config.toml
num_hidden_layers = 11
hidden_size = 768
num_attention_heads = 8
num_key_value_heads = 8
head_dim = 96
intermediate_size = 4608
vocab_size = 15786
hidden_act = "squared_relu"
norm = "rmsnorm"
norm_place = "pre"
norm_eps = 1e-06
positions = "rope"
rope_theta = 1020.0
rope_fraction = 0.5
qk_norm = true
attn_scale = 0.112
bias = "none"
tie_word_embeddings = "early"
parallel_block = false
extras = ["some layers without positions", "some layers without attention", "local attention windows", "shifted keys", "capped logits"]
init = "normal"
init_std_qkv = 0.0214
init_std_o = 0.0
init_std_up = 0.0214
init_std_down = 0.0
optimizer = "ademamix"
learning_rate = 0.000255
beta1 = 0.9
weight_decay = 1.2
lr_head = 0.00891
warmup_steps = 342
schedule = "wsd"
decay_fraction = 1.0
decay_shape = "pow"
final_lr_fraction = 0.1
batch_tokens = 131072
max_seq_len = 512
doc_mask = true
train_tokens = 1054000000
max_steps = 8042
dataset = "wikipedia_en"
Each number is 500 + 50 x the weight over the matrix's rms, rounded and kept within 0 to 999. Layers, rows and columns count from 0. Numbers have three digits each.

# down: layer 6 MLP down (transposed), 4608x768, rms 0.0193, rows 4457-4509, columns 128-255
# up: layer 6 MLP up, 4608x768, rms 0.0245, rows 4458-4509, columns 128-255
down4457:534522548452567607515599482458479454509558475493507556478432510544495451429524510485595508533555665450515508469461542485420468551492495525524503573517466464504416511575447533504509418485475533460650463572487489507530477623437525520517495474486523516495530531429478502499538509499536575489454443453430503501446577480609459534490532567471459384537444545559473517507439437551539489555456
up4458:543525533468504519500442314502463466488455523489467493481475455614424470436580504495537470461545495389484539460520394517421517466502524541506523506422460590544501477534482433428567570590535535422495473507645471505500507488565470511455519517522495576516416563483542428502449477538511437544453476492414504469481526547474569526486493449511501461509505483463425460354459561596434466455448
down4458:485473467514502484506477483467490514542391535487519510514407480541476504540541416510509522579542513413514536500485483454520432468459459518546526534525527486495546525401615485552506384485442474468569480607587526497480467593484548492545476484505495418518555411450548482409496470528528513482540553537585543519484558576437497509523535414475590468524455413475494457516515621491528464504431
up4459:493514517575545523560525547506469526480538537463571502479409519494464590541523486516534501492471498509462454446441497419494500548502487452576470449454439517493524552524517447571484466497421545476462414501484486486568543459396451400463551481541461430632472465486535478622532497502456493532487511507450517473476656443462620493453534464429574515497545470470477514402478423475581525517470
down4459:485481523513536542476552552529554455405469528507444455440557406529480516411530499478482383413496469507525517555525486495476570470512453498523548477531495514511492458591491453526599431508512433490474489535513528468430558495462432542434518538515535578613515547565560470520553472371475509454517471463476545599483497528462496380414496504503506465549444504543435471504561538522323501579453
up4460:481436534481466447496528529558610547506530520509513462501451504538480503514500477467494530445416472490472417456553470432575482434523494541471485527486440458520487525448625566429552494420505543491464497549527489506566503551437404635509574448477470476550449515526429599569507468442505546438487501483438479455464539521488542522516512510498507548537488494507529544416393553471495514534647
down4460:522480610536523557552572477463435476473491505439449529479515508501413482543529524621524367453501569464549480517549448457432466422526390483513507375556513484532527487546471549458551573471437483459551415498518444458493503481502525444434605474511502505574545490549516503530495402501541511475504513494537545608513545552459481355487461539549491521596511579408462455498529500431505461512404
up4461:533547536516456493475375416466612464482531527561502474533454520492390534471439543483510505481483632535445523472535398494481574614577468467455527555453549493501541452496569463484576637525518474461454506557409491518496503507535523530519466431492547466553450585385516549535463521467556571513594545517505509476536534528449558443487463533560549568546558494509522430501433563367497508438550
down4461:496530578412469501512481463566540447468512575481497492504494527494495456512474465474469502498506430491545551484463490518482397566511512532492543495468485505458521446541547496440499529430541467506521446449475338495561548550421419510511504485437585463552444397431589512470402466523557421499506548431486514411535520457558449400471448634468542408569504431572473464519496480603487453455554
up4462:442484502552482440478487337487475450523561498537505474491495437529454508512535483506453541479477561449567398386643498425451532516520468588522541560546578519515467599490558480589482443484509587421476458459549526533433488486507497567531451478512524472536479459474482436510536531494473442491519516424529456483531449497521514512511456507489540576541428444485529494425474498539522431454521
down4462:433505392467496417507502538470406458488429473588482532488561502501374502487465552508545503533464536546515575511525483521485447578572587411405359467536519579461551519417417449534528524465528552477511577545454520568520501407465539586455470569478480409590535495516573554529489458520544503542556475472466510473507443459478623442464410557488456580521473489590444563552595563527534445505567
up4463:495446464550454437497480511408466525630427493527512503487483525554520532474547539478459521517501507583483508398491557494439447656386401457534529467533620497455414534510593518419510533477531494590460435532524582458480576585533498618413444450513505518467398584611501497534567465512569525467461504532505564517450513445525476492564483468402454508470407556520518453525534478397546480544526
down4463:493494500557485453374443489491419454571495591403530527550552478630484531484547452504506438522487475504491523493391449397567472506492438429479553525432522443515455555528632468569555452447505499516455530480489514453490588518503553504537537490494476553496426509455432572450407503430467468462504361358572487497431547497443462410521621473572545397476471518654463413531468434430578527488538
up4464:393488559590507493562550466425546483517462506446551509544512492523447576507479487611495448595526530542584539406493508461421524538566459506540515610575420564504449540494486527596448442510470510483460578517454450658518512468460531480518368582496474438461493437478442402480506598471568504579461480446546512490442563462508458569453582509407387442565474510442652456537514572578541456483449
down4464:492577472595520533437564542433625478543452401505506501497510523517469466490463474500528521458569548461527461547493504508603483441439514549520471521466497491479565608481523485533490428502466484604470458476391548547468428581457591485429497487509427439542623484472514541439537562503549470464500424438469385433605530486474357438511537494496461513572532478486484435545581542567433503465527
up4465:467508505534477439498578513456565530500495579509519486499538577491441431511443472503430586503476558497458564365497537508488541552422443482550514479487570458518540531464573453489449443489481512400460474537480493520476528537445462464471447512497474503564492416476532403447559496539434557510507489515512535434529487437429412458495459509509458535489475477497531463471454533448446429474435
down4465:499568437501590497492536551555487514573400453477516464511524526593481461568479489445584515433544605421536605417484474445607567557484507617463628489489531532528531481453386504524463484492493473564441507549497609501561467568532504460517490511527549499606537482490473462383484445560540507514407439475518501586462440517452501456571501434539498476477570520544473430415530525376466554447458
up4466:586504477531522432500501497523509466523473551463487399476445438460411423495455527489432489437527468452430513403598511548506509531498429544509559421388573455578430498500547454534567436504468512488552540488474556561575511498618545438491493491512501411475470492492504447478524539528518494469462439526523528513565474540429513574512506477549436481561495539583470468514535482557478455553372
down4466:454546564480598460445491594462584504464451579512473453557416507490521475426454526482571453460607535463496454482502466537564578444494438545547424452514568587557493453496583470534515450527545496476531496552534419507561466384444521402529500429572533441516484458456503477570534561535382523445497523451551617488494467385527524484530597500547489548522542458408639355528497452453482440522493
up4467:451526565496464522447561487546605528565497446506520479510461523492481438515470561520503494474467549497519594428552577535424499374571440467522548535495450524531431502502537536507491566459590443575462419408545420449451491473399579484507493463484575400511573473539511398467515604549423468465526479482455468538523506478494464492536515456508559522569490524561573490463524546555494529535560
down4467:553423542511447476494497488414527399484435496459494533483457507460543587502547546509519486467458525502463564525451518504464416492545538484517496549489467447426514529544402553517507510578533436483413458469496473617555473491517436483487506429480527457562466522427503507483533431538498478582526581494414451508473524478506512595435451607464462457507507571441504540475529535474503482438368
up4468:602538641523475574471545466459508494547571580575378436485384538454480420461493523610434550397437460469445523493537462501445563464584497467490594475533506530523501491489461466470557533468515529480448494576391509486452593490539443439480448548448611434521440445382421533476535555533396537495508502470492559535526475573449515463529542468469579469536589495587494403492464496469524569485456
down4468:469545511506457488557578515412502531525448482500498576424424486505459452519492572527465489557445501477424471419476479481546522408429548506524452437512555499537499519500630501534402524445491393535527576508585497542418522504486481530544441518558550484558481459585581486461477431481464516540521479462439584488503488535492521573346506500501439523502491432582450508522472467526533460457531
up4469:488488538461484503532501553503516546459522594449591465474542390446488528523490548572501463552493476500534547548429493465519497504458505566471557540557425458545441406533513481517456454554501554509514520492519551521581539481461523445479537493491511499550493497501567476525491467474491501449548485527491528473515501500475529446541484470446501480476512468496549445496526498536536459492468
down4469:512509515515455472521502480476451480553455486498476574513495551538448465503487509482549572460550523503452436542472482518471500553480576469479212491370527520488518525516523478461496482452463492524493558482480515522473433544536528485468510443509465508541515522469455557529523505510493491502539481504474491493512522498510547541467466549487547512519523497462535513485418462492484483497507
up4470:557553517474481478430519443425481585551608561515560478427524510432484540475522456503437551538495631483438528503485474486528530509514436469548494478475470496526461526465492554436495450459487369410557430585470483540439464566483536521431433526467510419456547531381517408492446497531448484582573531476451591447457547518561599401507549434372447455515385523400529460458468553500422458372511
down4470:505476435518512478531589494407585584479598339525459546502502531487427409423484463521452445463576450493527517575499554472498490516553365509578631434532497605487470501370630625496515562429466521483452486529516593514496480511620507508527455457520497515381493511498555497462489534356533503624590470505514524490561618460542577517468523479461436428474431513423441511500571491448556466570501
up4471:427401463536477451615529541468487495582516528475489403437453494569431440445459579432530500473404492425577536522367513491426545564460546557486504537510591502524450445499565515538553439450517532471647520456442491462523475509500565424511540539517508472557447418452520563465504502456421581502470531476504517477502553544518508457504529460497561499456463521641648487530519483481611549459505
down4471:536557496388571453652402516540592572477476601506436438551565439466475596553476431464572515517463474510528475466462518578527503534547484490465571432517461428433407474549497512492501564524537565424515480468511478487563525490500425470494420519519505544548540484547553529513538459481506451528492467508457562527514519580464403500534599623430539472464562489509561518510496447438477443481471
up4472:484511556464455439507535480543478452552455461485530474490512428397418482487472512443482525480461489413552510452514490488498476577534454442545483516435520498484424473500530463491557525377542488527480506454486542567413524515481493505431466534511521554448482524472582466453524516490521479439558484524443426480532560571432520487504459511452507449504570451500539442538463468430413590599483
down4472:485492431385520485529625459520610455443534451520397479448522552482518468483527394426575472593532575444449478495541443491546553501523340538542814497471562429610639512526506566419519487540516458602467488446461523477469495462414539484401486506433583390481531483510505586610637409505544444533501504480511481442499457466482463534540570542549488445522522442439522555514487503456506450541509
up4473:500502557663519503469514441470627482526419494455525465517466420430478500510462459485480499442475499531367566508464492527531412408515442553549543444475479523527435595550513530470472513465496489544544542502500510516519400432483513481443512518546586567511473494437533522473506568531505455505489524534513490486572528534542544460569439511525456631533553521548495526540507441496442446471492
down4473:507428484522601509493489448518536505500525546444479455479597536513441628467516425419487443523550505477595472533491559432452467455584520566487508482455412428525566516527471439551489481519479518512499455481431569433466508551498460547451472522450529500489466618511497472464546425553553492569477527486436513469500527496506444373436568451459409493542469491502438612475543523511483503444499
up4474:514475437468439561483507453450524483530534518583502555564541471506489492497442445403509517426430583481494497520537421475533431491551448503570538594481537462476494449602457570508570559547579520445478439534542503493494513527558485521486455473551474452439473516551536487473476520427482450429438454467477469507466502482466499469538467536472457436532510462520465499505527533533517465538561
down4474:551528447569452554528502455462461562506555518491446541498498490461418497517498530496523470512489476484496472597481477575555398552517361535499535416440493601547499540496520444525468444462448568493498494489469558545484486512474475575499432480514509555519541481510520492558576508604587460509483365423488498527497504423430539496540495552415431521548524573519497452451490452501528485474533
up4475:546537483491535425563494504511451466506438473458456493499554497487542494510400480521475576556476513462525570389506549537409597447450475500560533495521481504543571553536481468498494595525461524537486546551452463529476527516495457427400535502512404504549397468509453521495437486530494500554515449528525557520604515550431560514559511462555501478598494541495476524512464563491562463546504
down4475:534432532533411585425554430586550519490539556515629569467537500525543509486531543516512491545553436509541470559483462510555544518480537476519569496522428476491602485570457488510528505485577511497379473438517572446529467492508517534578485460473578455507503559521507472547503587494443441545557520557500458464534500593515492585455544547440537495439472485573472547468500437502501498407408
up4476:421531602440484523549483433446586570516480526468512446532452514465473504492436453498425568456506507531461508482542541519441501464414477565451593531451519570524474425470483570422520439498512522471440467541453508516498511502404457605446408521500514505567417496460525423546571435414541542527521600516514547518496529484551561503466574418503589566424359532529412551487532556521452455562596
down4476:547480565402486474511410504586543517471522587516553559571533427506478464498489485471558432485467565486467562547400482543412374556542521523517440567503509488533596557392483607512510495449447429407591442606490501493430385470524471464485498470394574488419499461445564483494517514520465392606546483499488499483653462495463492514515439561490521571563527452592535549514504477465509516443500
up4477:431477461514493557571572474534460446533543639464455546612437482644465429550457499506515505482507478518469593524471480449497572528410530438508542584517473429520518560563523467566487510557578504414505544578597516545533518434521458460585566412461563496504464417514531442440497522455448504411408456563381394513438466468390439459460569548541490506450556491588581570425569512427448576585433
down4477:565531431454425472482500457616493482432489551531524590566525459522478574528497475562533566448466488373357443525464479480475518445484539470444506437500552476409558373559603438423521507508386551571519541523509490508501504515530550534451531400528552443507390537485515462569651546554541514453499463433500480570467475477603511485484538540536519535493456594554552408524490429468589389590559
up4478:485511473496473517487469510530478422507477449576459551590478482580523492484497538419545714513567463523502476465578525503525497467436436475426597550488530421517503482443416461486549496491511492476501498485400551492557437505581535551496427480501518439422442458432528526496509532543462478427532514497499484366419550515467508352583459504496514599521446435507450477509493542504500509529644
down4478:525543454493498607498491482490557425465555447527466485529469523401581454528464396463507503482496553481488567544509508496554464631569574530478482496508479484483494470460568529478497513475502506479492505437515403438611532559513532490523461408514473490569436551595427379470480461488551499365504545456507504462537500470466557476498577533460482380510550482459540392448521529518455501428494
up4479:463492505526502480574528453451452458485537604457502428560525456428478512589530521561508549487488564482553487536426479452460551489459526478476543451609517521638426514538439458524385522558590478558503456504548475526588442544472531456550475528513563530546514578500526447469579452585474476580497537473345556485484431519515427494539568492536525573490429541501520495481416482526489555483548
down4479:478400484564525500503528506496519428457519535515539548435470397456599520532534449536480496575489486394579527518402528391476586355563549496452480463541506533416561463497446488451482443529567564578442422512603554599553486525445461448496484493501548418530524491430411439538553554499500531445465477496468458586449485471475445518513489435502503570515488453468445543393494493483452488552454
up4480:534468526441544436544467400586491455524511496494487558466487467472391459536546462555565428510446577532482523545474544500484450550493457505572532492494478490601496479469515464469543495491463482478473456573581540487604446645501509485551426541573473508529609508454516534487461490422530531530482462499423606411474495428535469491515551403398460492503416465475586495532491500434492434449498
down4480:457486502507512477473428485440565523524560511533529497445469539471470485466466510472471587469454509474308481585477573540581564534428435563474504482494470553449521516446453528473432378550546429528467504426428528435531457531537553566517528446475496487538509496573561462558494478505527532516433439480461489523598483478524493544479477474514412463527499566431497559573512499488456520484439
up4481:490590482421493538389535396432438408477493502527550542506445514480529488605488463455470514464570508493469453486477565511459532469496541504515549537513419475508570413512590558413459502519460516493534392505492559533479517427565475497550462507443454460571402525431544507497466535437415581474536551491543534518567485470528552545512610513571545529527529557499418499549378624452420500450482
down4481:407415547516486489510611411561465481509597481492450495410485429546484529487450486565513453431509456563507470513542686408526553456560498453575576413507543556507483434523461502476515567495514528556561473461611467499506391498491469463496479507437475538552479549536423516478496501469423433502456618497484486483524516578546637470513501489557528429509392519538476540471523477484551493465563
up4482:579436539521515425409473507471434514515431539461513479577446491505441457513464452529460554411459486518519526484450521463479572573442524536526532553430478506524535516510506516564522493545568480514474540551483535595540505472459490504457529454438504502546449514473482545578511496432381488514497507483519561523521446528421539403504444505467489491502500487580502490521589483552432494475466
down4482:483534531453593464549455521600518475590449461450445545484557519474426556471547513498425544497504492532499538565361580492441537519472411498446536580387512448485391500491512517516460523421529453495543450518511463542519537558544462458480493481517523440511453515630442485467441484555500469552504441508467518514496511451534503577550460499535495481476539546461476397492484549503452468530510
up4483:593475565492456467570535558530548511513477549536480524432546492524463619492471557573451539466485502513489394477512523464526485472585496517511516488519510497501586444546493510481535582533525612477440427549494522504553585513391562526559434596559496526468502432382514588542482511494482492493514494517513468547492435458592592436560440428482509490477476417518513514492437419489510437524544
down4483:565432442466483494515483544590519516397529490477519549509464438413458541468453463440590503528444519499484483530498422515471521423592519533477488523507555528573463414515517434433494370520530574468462526541520486557491574518459484490447612611486501418452577536554503434463484426465497470548510491501547551526491430512475502533479544595676566527512499485497486465482565514494514503561426
up4484:527479582483425452499549440464535463556511519512513430550477417444476567540509539387486455558415529489467546505561513515558585533501526572526530542525558471518518516499508463478476488491595496490487485522561452546535496498524546503494497542500532481589523572490520454472487537478621387527540444505522393559439399552423551525557557509496462512531402565446506464540453498484528620418478
down4484:588472599507571512553450490513472495510517601389456527456541530456494574548563510404521528486551587532475516473479508555504449546515524471435551475463523534561552506419331483445489561517494494448448524475514546556545497463408569441505433458520471605601492502495453503462500504566430503584490464554470513441538495483489567531536546462518477476544500529469410488549549485559488518432534
up4485:512479520514493466500491484487467527498479460504604548541503463499479474517519455452491612450509532450543409437535566466576491534528487537471537568447536494596483449551434565463469498528538527490485525542580539497425521511511583492485525468477458448533505589549544448491561539444517507507507477449471489403533559502546537488477512446558445487531463420470541530542437522446576429506587
down4485:522531481525464557525496525448461523606449455514549497605492535495524466490363489462432633503505450530545456554484546537412471527503548495444502522507429479541501571397561467479510500585524439462467516495446512586633490542460475472434417517463421512652586473486497537442494563476477568555558504479481592537577437563460614443431501550546502524475489489433484559516650496542477442518493
up4486:574480557456415520462468503504498436495617536490530501519473507481492509528566463517518496459494538508537544478519507445485541522517484499524570410506587507522486446504517496606576476574472508555503365550522582526466596527513452491524408537519445548504516512535566431456461455453424470477575514508596416419509480573462475427546429485514571427567504531503542456450580484477446446435498
down4486:461483421508464543387509613472494537455491492496492475495461465494444551482458588442531590500504469536463587509516540443515511444516484524466411424533418443498496418548616487451505449409444576414572530480582514613557557570506466565460460517594412438456495519556441459522459572559433547509547505488556470487485503500502582476529492419536538517493508548476487473544507454441470476530448
up4487:495529488554460506487569521521621582567473452491635502494344438500423538488548604397585464500476476477550494507522495496494551456440490569526494545421430436518504403427467449493490513432491544520458528555456505484488505484531416490455525496501498545486418513451514551446411463478558468440436449527505456459401549477429565456574428516536456481396473478455521523522399456485527501517495
down4487:378461590420412508472493463670453544538510573482534524481521531504467524518575480440375501551512515501619618481535543458447418475563355489555642583496620481512457456633551466522489469508501641509493568550553513438561486380511537520533566551541443409448491441535546531447411561496572439601531492530534473576442366506521440442467519514438547518435449410512538474605644479589469420473468
up4488:512387487491524525493599367508471558586529479482491420537408455472504556578403604494516518547496476522427494598545546559448419562411457522585533384441524411487473494357569531471721489490541401561517575550440447585470459542514498559548470454614478444477550560524494552509502565454503447524552425580473496439487542594492558470498499478512588529573527434432452519437448434440575590469473
down4488:436519531456552491586533487524455492460502435457523506437403548561517451586502554455505438581510472439535576550409451509491476535494494418533388452504413568433481522382589594497508491445495457502477502470437607475520520464520474547490479506459458428477463508480550472483494479551601447583551500578521469403446485455519504435502460452454498511584481515512460507484415463536535487446465
up4489:530517505484479446444563521562491439454356500568519532442502567508480478612530556580531514530507471490519479480541449470423515487527478481605614469410538484534467489495455533524540484507434563459534414510454428505552609580521477487464473438619457506411555461521519447403436494517462413486548456554412514479519567575497433468532483524479413547540444490530460490437509526546501478500512
down4489:524509500566493489477492397411507514478488454457437345480634513417517568469494542437605450472502480489554547502534547554561400533588466483502516543412515518523562565503424457490469581489554547550508529488528475504538508466609569542446399484465462457401512511564430584560460430561508352525582494455493512515473521584546497612482505507490518473559539542515510516552551489493485425501546
up4490:497463565465499488474549494500558411418431532404516427465463426536556491582468620533418537487549486422466593487462402499421474559614546516469504574482466480513565484487579569492483489395458476493485457492510486496462487518473456579509584460526569456518574469463550481499443661580442379510594452494429621389508426471484509504574582494490523464407582422516464504507446500456484580546467
down4490:470505463446523539443491458580499489466565492491459434542563454497459450557571534475515472419482486506575550409476497454476465531578460477477461540521501466395527476510373387451442493523485490535517526563456573426481466498558441471589513508517563517506495493484604480594427585450476513443453490511497567508425370512487437516480582497506527458470485503474551443544499452528555555549484
up4491:501484441492482498484452493484517487533511511499502441555513506498487432491489473526511503436559510461492515359452565409529569581536482500435462587568486495516481495495572453588498450402543419520442538494529425521614565571512488533539471503495484510524477477453531420445486529466467468567593491601418491452549472496447532489540480469442434614495569526578523523489492486442422499496474
down4491:499436547540507487471433534484484435477520427462495439530495506537524472472465507491488488501508419519530462586560523512469523538470484480550503523513576435528426454556567600575448513494543436535602561438547471585510517504443605425395473429407535542479573485594511473466453470547459499526453418447458456460527524450496469539519514531535545530485510488504503521495521431460436535477358
up4492:545379437559526494469568384453461556553428584547508507517552530536463517537558537516432579436485488465462504436315552454498507485429472504508499414492554481502468482536428526446595489415483479551364401504582520480572522522548479539444493532651425538504443533459481413564527449460538519494494506492468496501463504545477594589432528460476455491445402529623594470491512558464513574544441
down4492:478521486430609524556463497596513510553549519439513478488569549494590537524555534550570493451576434544571492584538518587547559584472454427566494557461485481439473608510506475566408456507551535459481508582485517542477446507537548432497521444486567448471508601501461505543458532513554479570487483558510594540602513407557584539467434392543443485510446440552517569525545416478510584444495
up4493:526592475496528492420559523505544395473548502544528468485594568531492447503400499462448566556522517487393493428454485544512536549555526411486492561505505412524477452514566566517602605495581571398451486566523546556485503496483459481473433516453483443512502535488508508482530613473534583505491485519521557479555475488416469445467547537405500494548537459524545411441448539525466532542516
down4493:457379536507458408549573526474509594569596476498575461590497507452546569443608627434490461437432549525526503460473529637429473507448451549515472511562480455454483568521486462538458481525554518531475456527528485498492490450461542510508509553527459484606438477513459467421517533541466497459468534542507447449469478487494467549449503420508512465498421641500597444481500507436499539532562
up4494:434532534437433511517497512463514509531457566530549513481484417531520548532454489466506662444423537567481535440469560547543443601518476483513549486484523512505501475590453395519530499367617510634421422461612499520479463518481475481506512577449503546568302535502456561514498428435451571543441601463398558585529534481483579367476485531469434601559478610481487513523504550428459424532535
down4494:477412562572517591436484507419437474465465527503564592444526429489462514487478515430558549521670505503575667525316586450439546589511521488499617592484467527509531480458532446419482428485422513489496458532425582482488453488548520419455366455451508512480511562479503516547456559490490454479521494464456610566488527503482592505553397514416487607559578479515524432366404509524514507494535
up4495:541543550553497478541500561455524417589471474462467452385539452474500487538447455534459498567582517426479442434390539488584481527509461488542499562448474513518505543535539478468549438539553498547507453501534497421462536547462506478536447524496492530584587552597515564633431480475511458520573615489535548476434452544425602491615505418496437436455456453479627442502514482579433550510523
down4495:548521412544453536455487495520497496516540442592546498508521467479648545484476472506521531470463484565495539479493524431554531439474456517611490506548510512504475456512440385544501442465539486514457520458502554496469548461498498451544466508511482528530421491460490489500515510427489522514479584484559500585461573550480517574452462548434500564519509394470469467502426505435456453436538
up4496:502476601515477484486492563501524510568458512431596468578543509481499539587503445544430516458485489467492471442406555468451479503526505518433502553549627516473498517508498591452502482434539451509570479507485513553480549449440469508377464438491468507527461495408535360527477458507417529477516499473532424498460504552469500521567537475483444541479488483494483500528507457595529465590477
down4496:465536450505481498503533548493481464501452427594492464516544525538455484474497462428549481497399510557547516482481503519554500473552561462491545508462525522504531466529519454504508540474515496542497507583499560424564481568434513449530547471456488527635547447518498494545458538452472497510595512415523540485579486459453510521493495507514523550535500517472576466545415582432523494416549
up4497:498499528507533457456578497455466495509462535535543541489510509478407541608472597467529582507544520462497489480451609497491444459432443450460500505467532458503478594456502578574550569461572447546488442496564575491494558493532537465483476461531549501490460511541499503359505478431452495582422478487497486466575532511506532516493495510502451550394530532401509482480496500437463536467557
down4497:478379564521479538547475574401486505446441481491455474573491493425392516576538450499555459479436488505575474504508425531396567437520520458493412496462469579503534488504548498430568518542516572496531513445527467512474467436471483428466471489492571481602502487514566565502419507422420570572536486496507477592518590477540574504531548479521537552447536464548552452583578506563549423542521
up4498:480491553575522508529465471535500495464474566489534563488552468596461586502536594501525483471497599400467458567594495453485542568461453568531582425534467509533484416487454402551470392544508453573537579517539519580523375504448528458519510454505470471508438496416571462492505483566493511539586493446579513520533533501491560430509549598477533483495498403370534541504529427474453482518481
down4498:595517580516492500491489491596457542605457517458443482503537434452515570510510431471510500571510512549525484467499530463485493496498529528442499492613453467566528461496527538508558466477482476468570471550466493384404495485493485538535514582473451549560536428506508491476496529436514518494537474554545462504489489526506499526468487467533438553446371436428512567437568438483497555471498
up4499:595444493452473500528527524457476430559468500499572553547458528453502482547568499631461513438417464553504468482555490501443425486443495411530466529503445491424543536444417489558527460560452463478453561454470484474470495521468488453484494536502512514518494454441436484538494448460520440547565495651455494502510532507507504493518500506497434461484484492607527519489462491455682453555422
down4499:430558472528589544500529577514423592499526480507508563480459578449440506527501503468583488512483551459499500466484581526491523491513655463493440541517533520525439481549541532546494545589516382481421468537482452514511547530545423476485477437467471456600493455556475554437427398465483478478397498492578444509468481488479566575479525492448434492501480614449527437536453480378514430520512
up4500:460474550595489524473516601523515561484536485544500533514496472542498515603484459437377570454431491409552523499574602432476503552526465448450541587575519579473492575559475579548509484491549556465514512529509572461541498486449488603569489424441466464602463482544504430569516535540493478561504457587504378479589515621559443512508487500389411536535440539512487561446462570498417429507598
down4500:421476398614444449482464545577549555560538453410484532417489475567465529523539465464491440494473485418469452629394505454450574486534394528513502513490458537540537459557397548515559525475463403493385480455447510521580557401452479439474485486534482469559591551529630425463513393578520418532579528561533561366536486526489496492482472463483500488478475518555518540548525490486521466569542
up4501:500466431539516530452444514507532492534460609459499475448460553583479496568470548457567474431433534446540475590536539511479521521489492471532521531484422416457443523573414593661484541533511474478497499464529462471529492457464451513452531524524479431486343472559635503484465518530461497459429583588481487487516482534591520425491509421406502521483525634557450556590441547496540545493512
down4501:532415418510498478444531596601464495486529550511478404542501427536461545440478523464462584460601536470531463547502583564587568593512474465557756483457507499518494473540488519464508599598462446568525437374494567498468454500500505561562519593547536456527512515606513436529485429448406404545464453485500521448479544439556463510404508545471547528596588574561476562520552559449441437395482
up4502:561447581533494456501419454429495457499477522479510486445492483580391494534536535562434445484577512532465571539480462497502479601518522479555521480502499445521482466482545502426488534552499586569507428482510554534482511474394467409491597560478501504453454596422520593488538468446453446456566480497498515449527524595469534463518554427578534514494487501443472553446514558510493628480508
down4502:536560514489506510526437594518369459483495546645443572525463449506517528536554534450492532484534506556527533514496610480525564464561514496497523519493434457545420460520460498465496566470499437570503534461573494477517480518495522524561526562562473498466568532483434527525479558452528622520544491439464574524504390511507455548390484475497530447474469580564583493486496546492454493486507
up4503:476485581492504401445498409604465479522529554574508537439602479466533514531486553477379475513578509496369494510470596538493518505468471470514591470492508490479564438482459536467583515456578505514512464479559454460433470527598534503490436538419547505542478601489397411449483540510522467487486422509466501477439568516457515564530539492496461569515548568446462491493513580397446570534483
down4503:496554469531525436542528515454464433495482485557455457530378529598566579458514442481493471465421463468516548456597479565571387573518468527508500468523466469537460486448489458489526524587516491549458492453365540441512458547553512411479458519530487477469445438512550433531611601500574511465474519615463532564525498506489495547537462478489497482443545519431465395573441532470458609393498
up4504:548477536599488540460496532475525532537437593468569509479470563493521540519456551507568564456503500602497514530429411522439462581465500495516487446538539460466571493511520528569473539445488481477549533485515503574458466500539481451433529583552491512512495623496480497463456589534492272579452466465504574384517490509490533466533537493526475453488523555493489445532467515462454471493510
down4504:483514485517516584478440439440561473650428551499540458503368486431532502578476490601526527593516529503442485477537482629641513452485425465406487506425555500516500412478419443413452519532502456529484541445422393401517459464553548417573484548508549453485451463448568466553482512493507538448559497468593540490484393543412358580518570476396582460500451476478481483564497514512491552416487
up4505:539547537466507423518529459457485479512531459475585429502481536489486475476532553474472578501474506552545455511460512449415446533535451496454505388582533507494448534575544511433548536478578491498583471438574597491589537531582490489437577497485517407489446543521602498464502504472445433483510541502552469512433523490580570572484463520421453475564601583501553536577419472405471510519507
down4505:460501529541548493489446415451516466505608479440474473487528509509490486539487527485526423567469503534521462580514489490418509553593521517524532472560607472464482521474488547539480542515497526435509478418468511404448524462461427478461532503473492428517459494608480508552519592518579409512526498556454527527485411509535505505507477407603574452529471410472423540484516447501446513441518
up4506:479446448596545560526496516519467508518498555466413563537469494467441619515403495544525504491477568429437368455501492486491457468452490558514516507530475478480443541524502590590451503462493415554541445495491505591481567463482491498524497555578470392471489460499612530422521525507533509465451521490433433422483526553554498549493465421478616514527504510484491468531516436516415506436462
down4506:573505608476481554554452493444487543504506568440480494498557435536549509408483538437508510556475512510461591475486444485569583545389345513479568518469522545509476447471526488499506589499552634428498562406553488503566449468552553437446493480582461569435448591457434488529504511508466462448548509477518483549529458539505496481542527475511536475468488552592463441454510475496493517493558
up4507:546417584553378482426507457515508516533592441577465460580504521478589512483403440492524495413567480417449488534482576369447475483496482639459567409573553526566555491441481564526499485603585462463469466528516487507529543522496536548500399496465475462661379541431506527438529397536380562441495531506466456535498484585414495443546526421508527579609452516502529525494480455458469472467469
down4507:531501584496479514546484547491510567612528474585407522502598492506528495484518476523531579445514479451517479537450486563503519461542555464462561475454540420584459502417514598532517467552501604417466574452444592490547442595475434506476503510450488545472441584376493577462460525478498563581543409540477479414464416558440477426522445460427450419517498360498521607486648609557409491498453
up4508:525524601536474413488502539522446510524506551509492466523531429439512524469515416438496526399528512389429500490533467465469466496502455526587518461457565576459540484505491501492519592520499501458553491616491621584448481454565583458555511444471489467494445469520523500550494463505449476526465534537533466427497508540501491513540546524412547575513466476478460544523447479569515552479457
down4508:540428536563500508497563453507434467504524438477530486466436501484519468502585504519571593505551541520416541397432472492497495459531573492478518465511547541438529525530497506488476488517466544463545408517501457541499426555467465528453544511586570495446559428598442443489568559528493527470506500511483413460463511467529518579414432505468557506508511505544557578474512505500475438465527
up4509:515537508491408449560621523451558511548539540470554495466492457491507565533516530455522503529535602495511529593456425465558556521450517525525526492423473554505554520499487553468522548550565476601493390516544500468472560515520586499547522492359466537545471597549465525592528497516499491484479601476426489467515530576462436537503544411456503540571465483491481463498463404505443512498471
down4509:470401540580533511504500634424529580426446611473458445523534529397544485501528467526474563582511572484472528559451567462574542535575534531540528423496438572428524562544482529420478532530489596529460561666430487644388410516431473468512530462480557535406507505497484452527520364523467575458476489545486568495661529482583441622493514478470456521520487526520487485562511459537504462541534